{"hidden_size": 128, "head_dim": 32, "norm_eps": 1e-05, "rope_theta": 10000.0, "attn_scale": 0.177, "init": "uniform", "init_std_o": 0.00447, "init_std_up": 0.0228, "init_std_down": 0.00447, "beta1": 0.95, "beta2": 0.99, "weight_decay": 0.085, "lr_head": 0.00948, "final_lr_fraction": 0.0, "doc_mask": false}
Each number is 128 + 24 x the weight over the matrix's rms, rounded and kept within 0 to 255. Layers, rows and columns count from 0. Numbers have three digits each.

# q: layer 10 attention query, 128x128, rms 0.159, rows 0-7,32-39,64-71,96-103, columns 64-127
# k: layer 10 attention key, 32x128, rms 0.151, rows 0-7, columns 64-127
q0:134133118128126130123136125130129136130129128120124129129133123131130130119138134118121126127128131134141126119128125125128126128126129126126120127129127127131130133131123119142132129124128119
q32:079112094148118089153145109113109128169092111173155180098101107057112119085112113092088167114153061124085109112103138106155161126119147116129164074101087160166125135137164136148064101070128132
q64:149197106087108152109092113091110106130168093130132124151166119097084150107138139160145158144144138145115100123066143104107112165133104130127137119113147106098131114110142112170149103138119077
q96:140177070099109094161154165070178148193203157105142161216134050169179133114184168159132121101135169233175140110120204158216140178217177086102199105148121147111144113128128089103132123097127163
k0:139142123119150150116115124119123118126115113124148124124119140120135110150155132136145120139129123134120121131129148135148112125136113128135116130122115122134134122122121126118128123130120149
q1:128128127130137118128126121124126124132120131125130135124126122121127121134126131125127132126129136125118126127129130125132124125118132118124126127132132122134128139131130123136134125123128120
q33:110137112154109109122137110112127159146124092162126127105115119114119164098094132119105156083155106120123102089129121136142156136122183120129116105083153159167124119143163154133113130097102104
q65:172163161098123135081080123113115166118137112121137109152166121106076134120140150117069130137129148189130110146119132163099164165132102135111107163082139128127135110147097116166136069185081140
q97:138129078118149141160100112101122130117185151108112157169125141152132153132111121151120149107146163134138119081091078112163144105167139140115142088128096109141137140127091077171166138130152134
k1:133130119132153141123128121139125133137119114142123127120146128123126118134131144138152120138117128129107126127123137130134126143121114144125128110126108116140134120145113109116128132125131143
q2:128133121134123134130129127125125133126126132120131137128119124121130130130121129128132124127128130133129113122131127130130125124125118129128136127118138129125131125118130128121127132131129129
q34:082102140079151128093131131133124145093122165104132139138150075121127120205179125132174143124147097173090140147115127161143165113132109172101156149095118160162096134097181117116138173127123133
q66:137145153129105117107101125119097132099170159122137136149128121087138142139164131122134089143142100148145100088101144124116145087147133132173190142114098141152141095135065124172160156181100097
q98:108111082124095130151118139113112132149098171104156141175104189162119155082136112093095139107132151198146150124143116100105155157146108126120195142111088100127135141178188091156161093115119137
k2:131126122124129125120133128128128120134126122141128118130128133128127103122155116130127137112117124127127127123116128118102111117136125110139123125131096118131122134115128130135121125129124144
q3:118123118122142141125122125127130135127130122145127112132137136134123130111135131118124134126122124125127143129113130127124137132128131124126130128143115134131133130128130124136138129124128123
q35:133118147136138036123140122156160166098109109151155109133131140143104096118061147090086106169073145152117140102140122141140152140127128115122078140132120171145098105139109175197165165107088042
q67:103145172137070102115160140137090132159184091175090123113127129154123095139160167143137149151126106074203148130152144087105129107137155100111115097088161083169128125169062125135096151116102119
q99:069115179123144118128141102157113143137137164132116103059157128116156111156078123135135137109184119085115118212143113092156152112096118164148148139133166127122122095069095147082112166094126152
k3:120162138133101128138151126117127131130126125118130129145115118124134161122131126124108138128126124136131124140132118127131131129134143140134120125124143123117136110117135128137105095123126129
q4:116128119128136126128123125127131130132125129128125122119131135132130128114128127123121135122131127126130144126121119131125139131136131122127121137141116133122121134123121121130135136122127126
q36:153159150170138091124141175153147124121144107147092116091165121116118160135062178095079109097137114180189161105112121141115129125130152106150085129201166162113050135081120126119167096112101130
q68:127113139138154138158145151154138151158138158141081107097149114138108125158068100133103119116147193116116126117143122129119072158114133103129127087151159130081132071101148179133106110122157063
q100:090142176152116130111155111145099123116100162108145112076152093118149115166157143114125126119146131076104118161137113110130124141085109116116101145144148132144168106061096160094077125143141164
k4:138118106158115133124127107112128169126134127109133133128120112144138147103127117123134142144123130141162120152133151138122137103122118141128152155115163152117156144102112142145111124110121147
q5:127130119129127121134130128118137121129117144127127141120135135131128127142114133134123129123120123128112135126131127134127125130141138121129124135127124131130113130130136128126126128129127119
q37:173125141146159079144164137107142129082148121114138095096187181120147070100083082109109067144053193089148048095152127108104100104104137158125136171074134080110152103121013197139105127162121064
q69:124126166121127140104151134113133145109065143187133106128128104105084165139044143103069139055078171157101144153172155167172090129059176118171161109148179167111213105096152131099098076098183139
q101:118123144120127125138097122142133099132133120100122130070155130129141133136082124155118156136131105076090116148121146102117099100085107115151128153133120112143101083072067124118127141129139116
k5:102140150142104144134129122121135141126142126123114135123146124141119173092120146124147125142141120117101134145132124127125147108116130142127134122115140118117107115123123143120113120132116124
q6:136133130135115119146137131108143130115123130117130140121137129119134132146122129126133120116124117134120130133128132145129129127132138141120132128119125147126105122139149135122118129139132127
q38:137106094108182170124113104159151115112099149150161113118161157101102116084109105120131156091098143153128165137106171131135144132149118128160114133129128090098092137150165131097082108166141124
q70:132112092203135110118139109131151114148104156058134119149123117126123105116103150136138122106110137141169109111201163193137103076135112153065118135112190088151139119186134132087065103115166105
q102:153145184134120124121149116144119091118127104132127129083160092107158130142140146149146126093148138092112113143150101138141123130108139165147086142136146130100154120121156149114113131142141134
k6:142130125157116140123146137105119153126158137111127134114136095156127158106109144157112166139172136175158126159128131135100148110116122105137145154104181150109137147114110136114113120134103106
q7:086114106135126118126121115163108106146109122128103111151134145160137150091142144165101139129110122144127172092125119121151147111144135111149128156143123103142153109055097120115093109137147133
q39:124123108108145111136096100144106118157120106104146119147123124114148114152176131132188143135135127136147135150130143132138099101119108086111138148147078138085129121152133099114107125105150212
q71:123117184119134122102126119135142088133126095147184132125146122124130160112173131101153127111133126123099149130141116144135128129120129160115145108126117164123152120143120118174089105134119153
q103:144112100104108114157088142145140144131136132099131137157126114156125137135137137144131126118114087130127119145126171101160123109134139115081150095118131130120144141132119162139147140129119133
k7:136130103101132091143108131156133089121103089149152119127126145102139091142128116108155094122089105101104127076133110117160112140137135160098107116125087095144101098136147112132127150124162128